python train.py --n_layer=8 --n_kv_head=2 --activation="silu" --norm_place="pre" --norm_eps=1e-05 --qk_norm=false --init_std_o=0.0 --init_std_down=0.0 --optimizer="soap_variant" --beta2=0.98 --seq_len=512 --doc_mask=true
Each number is 128 + 32 x the weight over its row's rms, rounded and kept within 0 to 255. Layers, rows and columns count from 0. The size above them is the row's rms in percent of the matrix's.

# layer 3 attention query, 128x128, rms 0.141, rows 0-52, columns 64-127
size [113  94  94  80 116  85 100  91  94  92  96  85  91  86  92  80  90  91 104  88  93  92  82  96  86  99 105  94  99 104  97  89  94  85 109  97  88  97  91  87  83  99  98 101 100 102  95  94  92  93 107 105  96]
[[176 123 144 175 127  50 120 154  60 151 127  98  99 110 121 156  80 106  92 172  80 153  64 121 124  94  91 106 152 112 105 118 120 112 182 105  88 133  99 137 185  79 151  81 225 127  95  96  93  66 154 109 130 139 106 179 140 167 131 151 148 167 153 140]
 [126  76 149 138 105 178  98 117 133  74 147 117  94 176 214 124 119 125 110 149  90 133  75 157 114 122 126  98 169 114 148  94 135 132 174 117  46 116 157 109 118 111 139  59 183 121 103 122 132 161 146 152 147 130 154 151 155 109 137  67 134  87 105 125]
 [114 192 115 126 118 117  63 116 146 176 112 118 125 134 132 145 124 139  73 107 162 125  73 102  61  65 133  84 135 134 167  86 104 122  91 121 117 151 116 137 172 167 131 126 159  96 169 165 120 116 175 128 114  95 150 120 145 151 121 149 121 122  98 141]
 [154 106 151 137  87  88 153 205 140  94 164 145 115 109 120  98 176  99 111 121 160 201 158 138 158 164 149 139 127 135  94 149 211 148 187 124 152 106  92 146 104 152  87  76  68 164 112 185 121 127 123 131 170  81 129 140 106 128  87 182  93 106 108  85]
 [128 100 125 141  95 164  92 138  96 167 148 135 181 139  94 117 123 152 169 109 105 122 187 183 132 132 108 208 178 134 147 157 164 168 152  97 126 107 124 115 121 149 116 143 198  90 150 130 144 153 124 138 129 153 126 164 103 176 138 121 120 136 190 121]
 [103  48 128  82 161 126  97 118 181  97  80 141 125 117 177 142 129 192 160  87  88  75 152 218 126 142 116 128  63 148 176 149 164 150  97 144 161 128 129  69 122 129 118 159 115 132  72 128  62 120 126 172 119 127 135  59  92 147  92 153  98 105 126 194]
 [ 94 138 139 142 100 146 151 146 148 160 103 105  63 146 170 120 107  83 114 203 188 107 173  83 151  50 102 113 145  99 175 136 128 133 122 149 148  57  52 119 122  89 150 122 180 120 116 103 132 163 128  90 141 149 139 192 167 100 135 122 154 200 132 140]
 [112  94 146 155 155 145 116 116 172 143 135 160 126  84 158 139 106 146 205 123 128 170  94  79 194 129 146 119 139 171 107 165  95  96 100 143 146 190 152  60  88 183 120 103 114 127 135 198  80 113 116 126  84 122 180 140 138 135 150 149 108 117 111 129]
 [128  48 153 145 154  97  64 126 116 170 133  69 117 111 159 103  77 136 110  60 174 129  51 115 152 112 143 101 119  86 132 108 112 144 153 126  82 155  77 137 114 152 131  93 183 147 118 145  84 101 119 148  57 169 153 141  72 115  97 132  81 148 116 114]
 [ 93 147 161  88  89 132 106 107 148  65 147 136 177 118 155 163 178 120 138 109  85 141  79 186 158 164 132 124 133 122 122 144 137 125 168 152 105 152 117 157  58 143 142  90 118 107 107 177 125 168  96 120 124 117 156 224  62  78 199 142 126 133 130 100]
 [134 176 155 100  93 182 164 116 124 122 154  93  97 162 175 156 174 187 158 116 107 136 138 128 124 127 105 155  74 173 137 166 136  98 124 142 111 142 133 108 120 156 133  76  89 136 127  85  96 123 159 110  91 106 151 205 103 189 128  61 132 142 133 151]
 [146 191 122  63 187 124 153 114 159  97 130 140 143 101  75 190 117 114  42 147 184 175 156  50 105 147 112  47 117 161  72 125 169 133 147 143 108 150 187 142 107 176 123 133 107 146 127 119 129 103 103 158 138 106 121 135  75 132 118 107 144 156 104 119]
 [107 139 138 162  95  86 117 156  99 102 141  87 176 176 154  79 101 100 121 191 169 136  72 122 192 137 155  70 118 150 148 113  68 128 141 116 107 179 154  84 159 145 186 114 141 135 173 102  96 124 132 181 139  93 123 104 111 157 136 191 121 145  96 141]
 [186 131 115 177  82 147 123 171 113 172  70  51 110 143 172 123 150 162 156 147 119  80 103 134 179 105 128 105 140 134 168 101 159  62 134 142  90  94 124  97  81 145 101  94 102 131 151  93 124 124 101 132 167 146 116  59  95 114  88 152 160  92 174 129]
 [172 103 111 159 134 127  68 138 176 165 128 128 148  90 127 129 143 132 116 117 100  92 162 161 167  94 190 196 112  97  91 146 102 106 116 122 188  93 176 123 136 125 175 133 137  72 172 105  87 152 134 131  57 207 152 141 122 114  92 144 167  65 163 137]
 [131 157  78 133 116  91 117 107 111 115 139  94  91 125 108 137 111  77 108 158 198  95 118 101 135 131 143 103 131 125 113  76 130  77 145 124 119 169 167 169 129 116 194 129  94 191  68 106 152  88 126 208 154 119 137 103 116 146 113 161 122 153 148 146]
 [ 93 123 107 150 155 121 167 146 142 154  90 155 131  47 128 121 118 153 160 119 121 120 135  83  77 117 143  79 108  46 201 143 152  99 117 121 114  85 163 186 150 117 164 167  75 137 104  93 115  82 172 124 103  59 143 155 139 153 133 138 110 231 155 130]
 [107 168 109 120 124 115 130 133 117 114 164 140 147 133 137 117 113 144  95 139 122 202 111 121 126  91 161  82 173 124 125 134 134 106 117 110 107  98 133 111 145 138  54 151 134  98 173 140 127 124 171  99 147 110  91  52 139  52 107  82 174  82 146 124]
 [113 130  94 163  80 141 145 112 162 218  75 107 155 136 119 106 150 119 156  66 108  75 146 124 186 129 149 147 144 166 141 149  73 161  78 140 174 124 118 147 133 156 136 142 190 168 146 166 122 132 184 109 118  71 129  79 132 124 105 126 112 155 147 179]
 [135 120 151 156 104 104 108  94 164 140 135 122 127  83  79 101 176 120 126 181  44 172  95 112 171 152 175  86 122 129 151 112 148 110 195 122 166 180 111 144 184 112 173 101 192 125  76 190 135  80 148 139 111 160 150  49 134 147  93 117 139 115 103 117]
 [143  81 126 102 128 158 165 127 121 168 193 117 127 185 116 144 115  70 170  97 164 151 166 179  90 180 126 108  79  97 105 102 119 122 118 114 145 150 188 124  98 106 120 178  86 148  73 130 131 105 122 160 113 142 129 107 103 152  80  82 125 163  90 155]
 [219  94  96 138 110 130 102 113  99 187 145  85  92  79 147 116 133 209 131 109 126 126 159 143 143 112 174 130 112 142  86  99 186 105  88 159 162 159 128 119 106 112 111  89 108 106 160  88 153  86  90 121 146 152 120 110  97 142 139 136  62 124 147 140]
 [140 185 103  86  96 116 110 157 122 135 182 104 124 149  36 195  89 110 142 118 110 187 109 163 116 143 114  94 159 106 153 102 197  86 178  71  76 150 117 197 124  99 123 102 134 105 126 139 135 150  91 216 122 105 143 127  91  79 124 152 120 190 111 174]
 [104 136 174 165  89 146 134 181 113 122  81 124 119 220 164 118 109 107  87  81 154 126  38  78 143 147 138  77 132 129 134 129 194 109 120  55 126 100  94 124 141 136 144  86 127 144 135  58 135 152  68 160 102 137 138 188 190 173 140  96 112 169 125 127]
 [162 140 144 191 106 139 165 149 165 100 120 150 150 170  99 159 155 136 109 110 139  65 144 166 163 122 109 109  59 176 132 150  48  97 108 150  88 106  62  73  85 158 121 143  81 132 118 132 112  80 141 156 139 106 134 114 160 100 140 141 123 140 132 115]
 [133 149 141 148 175 176 145 118 120 119 137 185 179 168 114 128 143 126  96 148 147 145 107 162  81 107 128 140 159 140  77 144 111 120 165 122 112 119 156 146 120 201 198 138 114  87 101  53 122 119 129 118 111  97  80 156 179 188  61 147 120  53 160 106]
 [152 118  91 161 181 110  88 118 146 140 136 149 169 158 128 134 129  51 104 149  93 124 192 111 109 117 163 162 135 130 115 121 145 135 113 163 186  86 170  91 144 183 121 105  73 130 209 140 160 108 130  86 116 119 119 130 129  72 100 135 100  40 143  83]
 [152  77 122 105 133 161 128 132 154  86 148 151 168 126 121 116 116 142 143  75 121 155 202 133  54 122 111 184 175  67 155 126 169 126 116 166 115 189  63 120 159  85 122 134 154 110 168 182 110 176 136 127  91 179  99 147  95 124  78  81 157  70 149 160]
 [118 115  92 125 121 109  85 105 139 107 183  94  97 149 167  81 106 101  96 140 147 169 147 134 147 119 138 156 182 186 146 126 181 171 102 170 143 107 159 120 129  59 154 121  78 178 163 142 150 176 110 121 180 130 134 130 121 154 136 123  68 112 125 144]
 [ 85 148 159 116 143 143 147 146 147 157  88 138 146  72 137  61 139 134  85 137 195 141 121 167 120 131 120  72 134 140 134 126 186 122 163 153  50 127 175 153  84 144  73 155 174  99 111 169 124 105 104  39 140  78 176  99 129 101 140  84 100 204 136 117]
 [143 129  79  75 134 138 167 134 168 101  60 120  77 137 143 143 151  85  66 142 110 117 172 158  54  86 106 159 118 153 162  85 128 128 186 133 145 137 147 122 107 126 108 124  82 137 113  87 147 126 187 172 123 103  94  98 149 159 120 107 108 114 107 136]
 [149 106 107 112 109 106 107 137 127 151 194 132 106 115  79 172 135 146 194  68 128 127 136 144 173 165 124 124  87 175 110 132 149 188  68 123 133 118 139 147 144 109 141  85 137 165  82 216 133 121  95 167 136 149 115 151  22 149 116 180 161 132 110  87]
 [188 126  68 104  88 114 122 134 100  77 115  93 151 154 153  58 156  93 147 157 125 127 135 188 132 116 120 154 152 133 147  92 219 139 138  94  80  73 172 185 162 158 118  91 150 136  85 145 158  76 186 204  95 133 128 112  97 201  86 142 121 104 152  79]
 [ 85 108 170  70 177 188 145 171 138 211 133 157 154 184 108  87 103  98 129 126 137 220 146 175 171 121 140 117 128 146 100 161 167 163 163 104 102 116 144 137  60 132  69  84 113 141  71 123 135 126 131 114 139 128 106 128  51  71 142  83 145 111 133 126]
 [114 161 152  93 144  78 142 146 152 130 136  81 181 182 175 109 150 185 135 124 162 161 174 102 133 118 154  84 143 140 128 150 171 131 160 145 129 144 127  64 157 172 175 141  71 123 124 117  83  95  96 173 127 133 101 101 131 116  35  91 134 125 125 117]
 [122 121 121 123  96 152 145 131  51 115 143 150  82 167 101 139  93 109 157 179  92 129 144 125  77 121 134 108 161 137 148 112 109 164  64 115 156  98 108 138 107 123 117 141  68  87 146 126 155 145 163  36 178 126 109 168 123 125 160 124 123  79 158 164]
 [ 94 127 193 149 201 129 164 152 114 195 101 150  78 128 104 130 115 114 148 162 196 156  94  89 118 130  65  73 120 124  94 189 131 202 136 157 114 157 151 114 116 119 142 139 175 132 127 101 109 119  82  81 102 143 124 187 125  72 120 132 159  63 109 103]
 [125 133 118 137 101 140 181  96  73 155 105 131 137 114 114  57 129  92 129 114  86 154 100 108 116 187 130  80 102  85 115 113 167 159 106 157 121 142 159 139 107 148 151 145 135 160  93 133 101 127 116 177 170 114 123 150 183 127 176 164 168 134 135 180]
 [ 89 147  83 128 109 142 118  84  88 105 111 100  97 205 111 189 127 141 143 112 103 148 124 201 114  94 146 130 112 111 142  56 145 168 170 123 106 106  68 170 125 189 143 129  81 106 133 158 157 150 107 155 101  72 184  87  86 119  92 149 111 128 154 126]
 [140 117 173 152 155 141 142 158 171 112 147 106 114  90 141  94 157 111 117 144 108 153 182  94 142  95 187 172 171 185 104 157 157  86 163 110 103 122 129 197 199 193 146 164 150 142 181 119 147 152 132  62 145 109 107  81 141 131 134 130 124 136 143 173]
 [ 87  60 181  83 164 140 154 124 170 121 111 108 140 201 153 127 105 127 156 121  97 151 160 149 119  86 125 137 115 108 148 132 142 168  47 131 105 131 206 186 158 145 177 153 104 104 106 165 103 106 176 188  84  94 125  97 125 116  76  97 125 175 137 158]
 [140 131 130 153 102  94 133 175  90  96 173 112  73 152 133 116 129 122 167 133 127 111  93 141 199 132 160 182 138 172 154 105 102 139 123  77  75 133 130 117 140 148 142 127 130 112  66 110  86 155 157 103 136  77 115  89 191 134 137 161  83 140 134 116]
 [159 155 143 134 103 111 135 122 174 132 112 149 112 209 111 123 101 190  78  90 116 136 104  97  71 110 118 155 178  40 101 146 149 160  83 129 192 140 136 159 129  69 110 136 151 125 124 142 120 111 146 178 104 119  72 100  95 143 118 148  96 146 140 123]
 [123 118 145 147 141 183 131 112 174  72  85 136 163  63 124  79 111 170 125 154 114 122 114 116 126 152 192 143 110 124 138 204 181 109 147 186 188 104 134 191 138 149 122 128  57 138 126  86 129 151 161 116 123 142 119  80 143 103 132 125 130 128 186 120]
 [170 164 155  99 129 136 131 155 132 113 160 105  94 180  61 137 133 144  93  86 118 120 105 132 186 125 171 211 151 109 137 154 102 145 120 136 153 150 103 126  94  65 128  88 120 144 168  76 163 154 111  90 179 114 146 105  75 142 120 145 130 107  86  99]
 [202 135 121 175  73 147 145  79 188 141 140 115 133 124 110 165 182 137 153 143 169 164  69 154  88 138  87 127 114 135 132  75 104 110 165 115 181 114  72 120  92  80 160  92 140 130  99 224  86 143 140 132 129 146 171 160 140 147 100 140 102 158 164 167]
 [121 141 163 156  92  97 233 161 114 116 174  76 147 105 101 159 138 118 163 152 110 145 131  86 112 106 142  72 131 200 112  87  91 180  87 104  97 158  87  79 171 117 125 147 142 150 171 107 113  94 126 136 134 141 162 137 146 121 163 155 149 146 104 121]
 [107 202 107 118 111 159 135 125 123 104 146 119 114 116 137 121 121 107  98 124 151 101 124  67 134 142  96 133  90 137 156  87 146  98 124 116  76 131 115 103  60  60  94 137 167 158 111 167 176 115 117 139 160 126 140 106  98 152 113 131  85 191 113 159]
 [171 104 104 152 109 168 108 134 107 129 148 104  85  48 137 141  94  85 158 139  94 127 121 150 138 126 144  98 132  45 131 162 110  79 148 156 140  68 148 145 187  83 139 114 124 111 132 114 148 151 141 131 159 127 122  99 117 183 114 115 139 129  86 135]
 [118  81 171 122 153 121 168 150 103 112 104  85 136 167 118 141 122 112 131 102 159 173 129 127 174  90 105  88 142 130 189 164  99 104 115 109 131 136 135 119 141 164 115 133 108 111 114 139 101 121 157 190 156  87  54 131 102 168 102  99 136 111  89 134]
 [183  83  92 120 115 151  90 124 152 149 109  87 175 169 135 126 139  92 178  99 113  81 150 106 154 141 115 165 151 134 146  87  71 100 139 104 137 151  99 155 107  87 125 169 103 146 136 155 138 139 139 120  87 104 145  74 192 135 122  78 111 100 154 138]
 [132 184 125 146  72  78 114 122 124 117 148  95  91 124 127  74 153 124  66 144 128 145 114 163  83 103 118  76 144 104 138  54 143 179 179 108  96  95 190  73 174  96 120 130 144 123  83 111 131 158  90 148 174 132  69 151 151 168 116 128 127 166 169 105]
 [152  96 138 107 138 157 114 128  86 174 121 137 197 112  75 108 128 138 118 126  97 182 108 121 134 117 103 129 131 170 108 173  75 124 104 115 111 101 135 138 169 157 121 151 146 119 122 108 161 128 147  65 152 142 117 127 124 123 125 125 110  90 131  55]]
# layer 3 attention key, 128x128, rms 0.145, rows 0-51, columns 64-127
size [101  82  94  82  96  73  88  85  89  85  90  84  94  86 105  78  80  91  99  92  96  92  78  95  78  93  91 100  89  91  90  85  81  81  94  92  92  95  87  83  79  98  92  98  99  96  99  91  84  87  88 101]
[[125  57 130 181  84 124 127 136 134 176 135  83  91 130  98 136 125 118 102 122  84 118 179 142 213  87 103 162 132 155 128 110 121 176 144  57 164 152 105  79 110 143 162 101 166 130 123  56 132  98 106 168  74 148 144 142  65 132 129  84 139  95  99 148]
 [ 88 208 118 127 122  83 140  92 127 137 147 105 135 187  96 132  90 123 161 150 116 123 163  96 137 131 125  87 158 150 166 126 143 161 130 105  79 137  93  69 114 140 144 126 178  94 118  85 136 145 111 159  87 150 112 187 171 140 183 150 156 152 158  75]
 [161 184 139 142 109  95 139 155 141 102 158 140 124 131 130 118 162 153 167 155 141 141 182 129 172 113 182 121 154 147 158  98 132 166 121  94 143 147 106 109  92 167 145 130 175 100 214 188 160 163 134 174 123 159 152 153 154  96 141 196 139 141 188 141]
 [172 123 144 134 201 108 172  98  97 147 133 118 147 168 160 118  86 141 142 128  63 136 171  90  55  98 219 130 100 115 111 166 188 144 132 126  91 148 150 162 152  98 135 144 104 125  84 159  81 186 127  97 113 179 131 124 121  95 128 133 142 161 112  97]
 [178 111 129  91 176 158  76 129 116 182 134 151  74  52 153 164  96 206 152 135  88 136 136 137 182 156 119 157 103 112 179 228 162  98 132 112 122 115 139 118 139 147  97 107  64 161 113  75 134 149 133 172 108 194 119 154  64 133 110 107 132 169 173 150]
 [145 127  94 159 179 124 173 134 129 115 115 152 106 126  99 125 140  98 219  85 178 104 133 130 100  78 121 119 145 162 126 154 124 125 123 130 194  71  79 169 190 135 138 116  75 158 149 163 131 104  86 170 139  93  79  96 107 110  90  98 145 159 112 123]
 [131 117  87 152 155 166 139 109 122 141  75  83 163  88 128 176 101 127  79 157 155  85 103 106 149 137  90 146 158 127 103 101 161 114 116 138  82 175 126 112 162 124 195 132 173 103 121 111 148 176 105 143 111 130 155 218 103 140 159 145 123 105 129 111]
 [125 110 174 143 101 100 169 176 106 116 173  80 161 145 141 142 140 148 136 146 150 173 117  85 120 118 162 115  90 174 141 148 125 153  56 112  92 185 178 139 195  90 131 113 139 157 108 193 119  18 152  99 112 127 119 120 186 124 110 115 139 171 167 153]
 [102  41 153 126 116 141 108  93 168 135 136 144 147 112  95  78 114  79 117  56  99 103 119 101 129  72  62 154 118 139 181 159 119 115 100  85 154 112 153 131 149 114 168 147 156  98 161 189 133 114  97 168  57 140 147 102  61  95 119  62  94 139  94  83]
 [139 147 135 136 107 137  82 109  68 160 149 143 131 119 188 109 172 144 154 162  72 127 155  73 141 136 120 148  35 132 191 168 203 122 163  94 102 116 107 104 158 161 134 120 122 177  87 138 138 109 148 108  52 150 121 144  80  75 168 175  87 135  96 157]
 [163  90 152 146  78 120 155 141  34 156 116 103 143  92 150 156 134 150 150 135 188 109 136 182 137 110 119  87 100 186 178  93 129 111 115 123 100 146 151  90 155 105 149 115 151 159 149  82 104  81 155 148  85 135 151 154 155 119 165 133 106 206 145 101]
 [130 144 167  93 129  78 135 143  89 157 145 104 119 184 142 109 124 121 146  94 139 123 146 105  79 120 160 121 128  87  77 104 163 128 146 145 130 157 156 238 105 113 102 109 154  72  95 130 106 154 133  93  80  94 147 159 164 106 115 167 160 149 133 150]
 [ 85 124 166 108  90 120 122 122 100 138 135  57  91 168 160 161 126 144 139 120  72 123 147  92 136 147 138  92 115 160 148 103 123 211 110 151 182 153 120  69 122  99 170 103 137 138 129 153 111 112  63 139  97 192 101 113 151 166 115 140 131 112 107 160]
 [114 139 111 194  75 118 147 123  99 183  99 102  92 100 154 123 158 165 119 161 154 121 104 102 136 120 131 139 151 159 158 140 132  77  88 157 157 142 177 117  94  38 128 102 127 102 158 106  91 148 125 139 150 112 146 100 135 171 157 148 121 136 103 108]
 [133 117 149 129 126 123 143 111 174 149 123 135 120 138 102  92 100 147  62 169 195 221 142 145 163  92 117 170 159 109  67 180 156 162  99 137 166 105 106 158 180 103  34 113  94 149 106 135 146  54  78  94 133 177 103 112 140 159  74 119 124 109 124 128]
 [118 142 146 121 101 112  83  96 145 118 154  95 138 189 166 107 165 147 115 137 134 130 134 191 163  73 127 160  95 117 129 140  98 183 143 109 137 158 164  45 151 108 136 126 119 103 122 158 116 105 104 114 116  93  80  78 143 173 136 116 101 103 118 215]
 [146 137  83 161 128 117 119 142 123 121 112 138 148 157  87  93 108 126  86 124 122 135 129 114  41 156 151  86 139  45 201 131 120 124 122 121  77 113 158 184 163 142 155 163 112  86 143 130 144 137 105 120 120 106  95 133 174 153 137 114 126 162 129 186]
 [139 156 101  70 128 106 136 128 118 150 112 125  87 127 131  79 132  95 144  94 149 241 180 126 113 131 139  81 147 154 105 176 129 165  74  93 117 119 111 102 125 147  94 127 175 113  96 145 153 167 148 110 155  93  95 130  99  90  72 153  98 102 138  65]
 [173  91  83 142 124 123  81 141 171 120 123 156 170 162 151  69 121  98 119 133  82  72 110 112 126 105 160 129 127 148 125 119 113 146  60 125 135 102 148  81 178 143 135 104 168 134 152 182 138 110 168 115 147 143 131 130 131 118 118 163 144  45 135 111]
 [127  77 127 156  59 146  74 149  98 126 150  75 131 159 125  91 141 120 133 132  58 113 112 153 151 123 136 126  89 161 146 138  89 126 181 138 160 160  77  75 181 151 128 105 149 174 111 137 159 117  50 157 102 105 143 116  89 121 110 124 115 169 109 120]
 [139 118 147 157 116  92 149 133 146 120 126 131 182 150  84 149 109  94 130 115 101 198  98 155  93 131 109  90 124  96 125 136  90  95 224 134 135  87 121 182 185  82 157 168 109 110 118 101  83 133 118 192  99 103 191  81  64 125 149 135 185 136  78 151]
 [108 100 104 139 127 146  48 131 128 176 121 140 119  70 103 131 123 180 117 135 153 116 125 133 178  95  81 140 155 149 157 120  97  64 130 142 101 120 120 202 129  61 173 129 171  94 137 168 112 134 101 181  91 171 132 150  77 149 138 127 104 169 154 100]
 [172 125 184 106 128 135 173 182  85 128 159 131  60 107 163 145 145 114 127 143 133 165 129 133 139 149 181 162 152 140 120  75 128 161 139  83 169 109 152 143 115  90  79 200  98 103 148 165 200 144 127 142  91 174 112  93  96 159 122 129 148 160 104 143]
 [134 161 193  97  72 137  52 130 101 138 165  99 108 182 139 136 130  84 107 134  90 103 144 101 125 121 106 106 138 158 129 174 203 131 110 103  91 111 165 123 130 135 181 175 136 147 140  85 159 154 153 160 219 113 109 135 159 187 125 137 152  82 120  86]
 [163 140 131 107  95  83 153  92 125  64 145 149 177 118  93 116 108 139 120 140  87 130  55 156 135 168 122 146  73 149 103 121 153  86 103 150 177 125 117  90  67 160 168  94 102 115 165 139 122 133  97 181 161 118 117 135 117 125 143 144 153 140  97 129]
 [172 113 154 111 152  32  99 140  90 106 142 176 155 145  88 144 103 138  65 132 126 136 124 122 129 105 157  74 184 115  89 152 184 155 142 125 136 122 143 126 107 177 145 118 104  58 122 100  89 115 122 154 179 126 103 160 228 196 126 154  75 118 119 122]
 [122 122  97 108 146 147 101 111 159 143 204 156 132 133 112 150  83  84 107 107 130 107 133 131  56  88 162 179 108 100 125 177 122 115 131 192 150 120  87 143 155 139  75 162 110 131 202  90 123 180 110  41 154 139 113  96 128 100  99 162 123 122 121  98]
 [124 119 121  73 158 124 161 161 168 133 103 146  89  87 105 117 126  94 109  37 147  93 133 131 131 142  72 164 134 121 162 168 135 112 110 136  78 143  96 126 162 145  74 160 152 173 174 167 139 129 133 137  50 156 130 191 133  70 156 156 111 113 184 113]
 [ 56 185 130  93 125 131 137 115 197 125 145 154 101 163 189 117 163 118 117 138 142  74 114 157 140  59 121 181 170 155 171 202 111 176 138 122 119 104 125 135 138  93 125 147 188 156 137 144 115 143 131  83 161  75  88 128 156 112 104 124  51  68  92 145]
 [158 161 177 147 110 157 151 141 137 157 133 129 135  95 172  70 153 158  94 169 129 159 101 123  91 155 166  98 144 108 101  77 122 135 135 135 100 139 185 187  93 147  78 109 136 100  93 116 129 148 137 121  58  22 189  57 107 128 154 162  84 151 133 125]
 [154 136  72 109 179  94  76 135 122  61 142 127  98 108 148 147 103  75 151 158 182 103 133 168 152 106 144 102 158 105  81  55  54 109 132 131 103 107  85 134 157 113 173 144 130 103 136 107 149 144  93 177 157 160  95 146 174 126  91 161 140 139  96 116]
 [126  36 147 146 102 140 143 110 120 115 140 121 117 149 116 151 103 168 150 130 119 167 163 147 128 125 176 169 138 180 121  85 123 150 132 130  96 146  94 165  91 130 131 130 134  96 115 209 135 164 173 165 145 245 136 184  98 108 134  75 149 164 149 195]
 [151 120 114 101  89 153 121  93 121 153 124 107 156 140  94 101 178 120 121  97 125  90 126 123  61  93  67 161 167 113 131  96 145 105 186 155 167  73 110 134 155 130 107 197 172 127 141  64 151 186 105 101 102 166 102 146 106 142 153 120 100 189 114  92]
 [117  66 127 107 183 120 182 131 129 115 154 147 131 193 142 161 100  82 129 125 113 182 126 154 101 141 123 132 112 149  82 189 141 135  59 131  95 158  58 148 156 138 161 139  85  99 115 134  88 123 171  93 116 110 152 145  46 143 157 104 122 124 107  73]
 [104 148 152 109  81 113 126 110 118  92 112 144 138  86 187 129 113 181 131  72 192 114 116 158 106 145 158 111 108 162 110 169 159 120 126 131 177  71 149 152 141 194 148 133  56 106  99 129 126  88 101 142 146  92 118  75 143 177 115 169 117 126 126  94]
 [119  71 142 139 178 120 142 155  74 107  75 126 115 167 100 182 123 152 141 110 114 140 125  97 120  93  79 135 155 111 174 148  83 119 103  78 133 151  45  80 150 168  99 201 141 108 190  64  94 164 158 104 178 134 105 194 133 133 161 128 122 108 128 131]
 [120  72 152 174 142 144 167 147 192 112 155 149 154 132 117 164 172  94 133  98 112 121  77 129 184 149  87 106 128 164 137  93 144 163 167 111 187 138 165 109  82 136 157 125 170 110  99 135  70  67 172 108 181  54 162 144 141 129 142 140 130 141  89 172]
 [106  95 146 135  98 153 167 145  77 152 108  86 129 121 109 190 112 105 155 180  88  94  41  76 136 173 122 114 148 107 173 141 155 147 136  75 206 101 158 147 138 192 145 168 145 140 119 105 143 126  84 207 136 123 163 187 195 175 202  96 150 181 106 114]
 [151 121 144 110 122 126 118 150 117 128 111 113 181 119 196 130 136 157 137 119 112 118 216 104 112  61 181 117 106 157 120  80 166 147 117 108 144  98  58  77 155 104 121 138 176 145 164  93 139 194 137 144 115  69 118 112 146 121 130 113  96 132 161 131]
 [101 120  78  97 143  91 100 110 154 125  89  84 107 120 112 129 124 136 117 154 164 157 132  25 188  88 168 130 166 138  79 150  80 178 143 110 116 153 164 160 104  98 124 146 136 137  86 145 126 161 147 109 137  84 147  63 121 124  96 154  65 185 142 128]
 [124  39 107  68 105 117 163 122 138 143 153 134 183 129  79 117 102 153 156  84  90 131 190 105 116 142 161  98 133  90  90 190 109 146 111 138 140 133 144 143 156 112 116 169 123 108  84 170 170 131  99 174  97  78 157 108 130 194 112 151  85 138 147 129]
 [140 103 121 143  98 126  87 144 116 179  92  79 101  59 172 129 130 137 168 137 116  95 179  95 144 121 102 173 135 146 111 134 134 121 108  64 105 101 147  61  74  65 105 108  91 122 139 174 136 125 156 104 163 145 120 142 119 156 152 108  72 164 119 123]
 [ 96  80 133  55 180  91  85 154 178 121 129 190 157 120  70 114 164  54 108 105 137 137 171  89  77 133  91 132 116  89 155 145 145 132 150 135 105 172 132 172 140 186 151 111 113 126 167 151 130 135 110 151  93 132 123 153  57 156 113 115 100  95 128 148]
 [127 171 188 132 135 133 118 146 137 183 115 175 174 105 165 102 143 123 102 111 169  87 125  98 110 119 164  82 116  97 108 163 136 126  55 175 186 186  91 189 138 177 122 164 136 123  90 140 116 150 123  96 175 155 201  91 169 103 138 125  87 108 129 123]
 [ 86 131 126 100 113 151  81 134 127  77 121 169 116 181 134  88 136  93  95 191  99  81 162 150 205 129 129 172  91 130 122 137 114 121 101 148  32 132 139  96 126 120 194 129 161 132 149 158 149 139 105 124 118 151 124 123 101 136 141 119 106 157 101  91]
 [169  65 165 155 127 149 137 108 131 153 145  96 158 103 132 106 106 134 165 113 143 138  73 145 165 122 128 126 183 135 178  98  65 103 191 137 126 155  91  58 168 137 133 121 129 112  86 134 110 134 154 147 127 110 104 148  90 132 163 101  99  70 122 121]
 [158  74 132 117 127 103 136  87  99 145 108  81 124 154 125 188 120 168 169  95 108 161 115 134 161 138  70 177 121 186 125  92  95 161 141 140 102 107 167  67 127 163 124 114 141 134 131 152 147 126 180 161  90  95 112 158  77  77 126 110 156 168 148 110]
 [ 61 155 151 114 114 162 121 165 124 158 134 114  77 157 152 122 147 119 160 179 131  94 130 114 141 116 125  93 117 130 129 106  89 105 110 110  26 163  80  73 126 113 128 128 126 127 192  89 125 160  76 101 119 150 175 135 136 132 130 150 125 116  97 150]
 [133 126 138 177 111 111 179 130 119 152  99 107  94 136 149 124 141  96  47 153 138  95 162 103 123 169  66 134 132  77 123 122  36  46 137 138 144 102 149 151 154 161 159 115 132  95  89  64 110  97 125  76 117 168  88  96 178 130 109 139 117 137  76 128]
 [160 132 125  49 162 114 111 143  97 138 111 135 192 119 149 118 140  85  85 116 125 129 129  82  97 159 163 103 128 159 137 193 132 111 101 162  81 127 181 120 163 131 186 142 153  86 136 129 161 164 179 111 159 123 105 133 124  80  82 183 179 146  93 142]
 [183 177 118 116 136 132 149 124 135  99  97  79 117  79 138  61 135 101 130  92 175 148 126 122 102 126 146 187 217 101 103 124 117  75 101 165  91 122 148 121  85  77  82 103 106 110 147 163  78  80 180 174 138 141 143 118 149 118  56 111 162 115 133 120]
 [118 166 107 145 104  89 105 128  98 130 130 107 128 170 131  73 117 155 128 145  74 174 134 165 203 129 105 171 175 123 155 102 157 120 176 111 161 126 134 122 139 113 122  86 112 149  74  66 161 212  99 157 174 140 101 151 125 145 136 111 110  83 110  64]]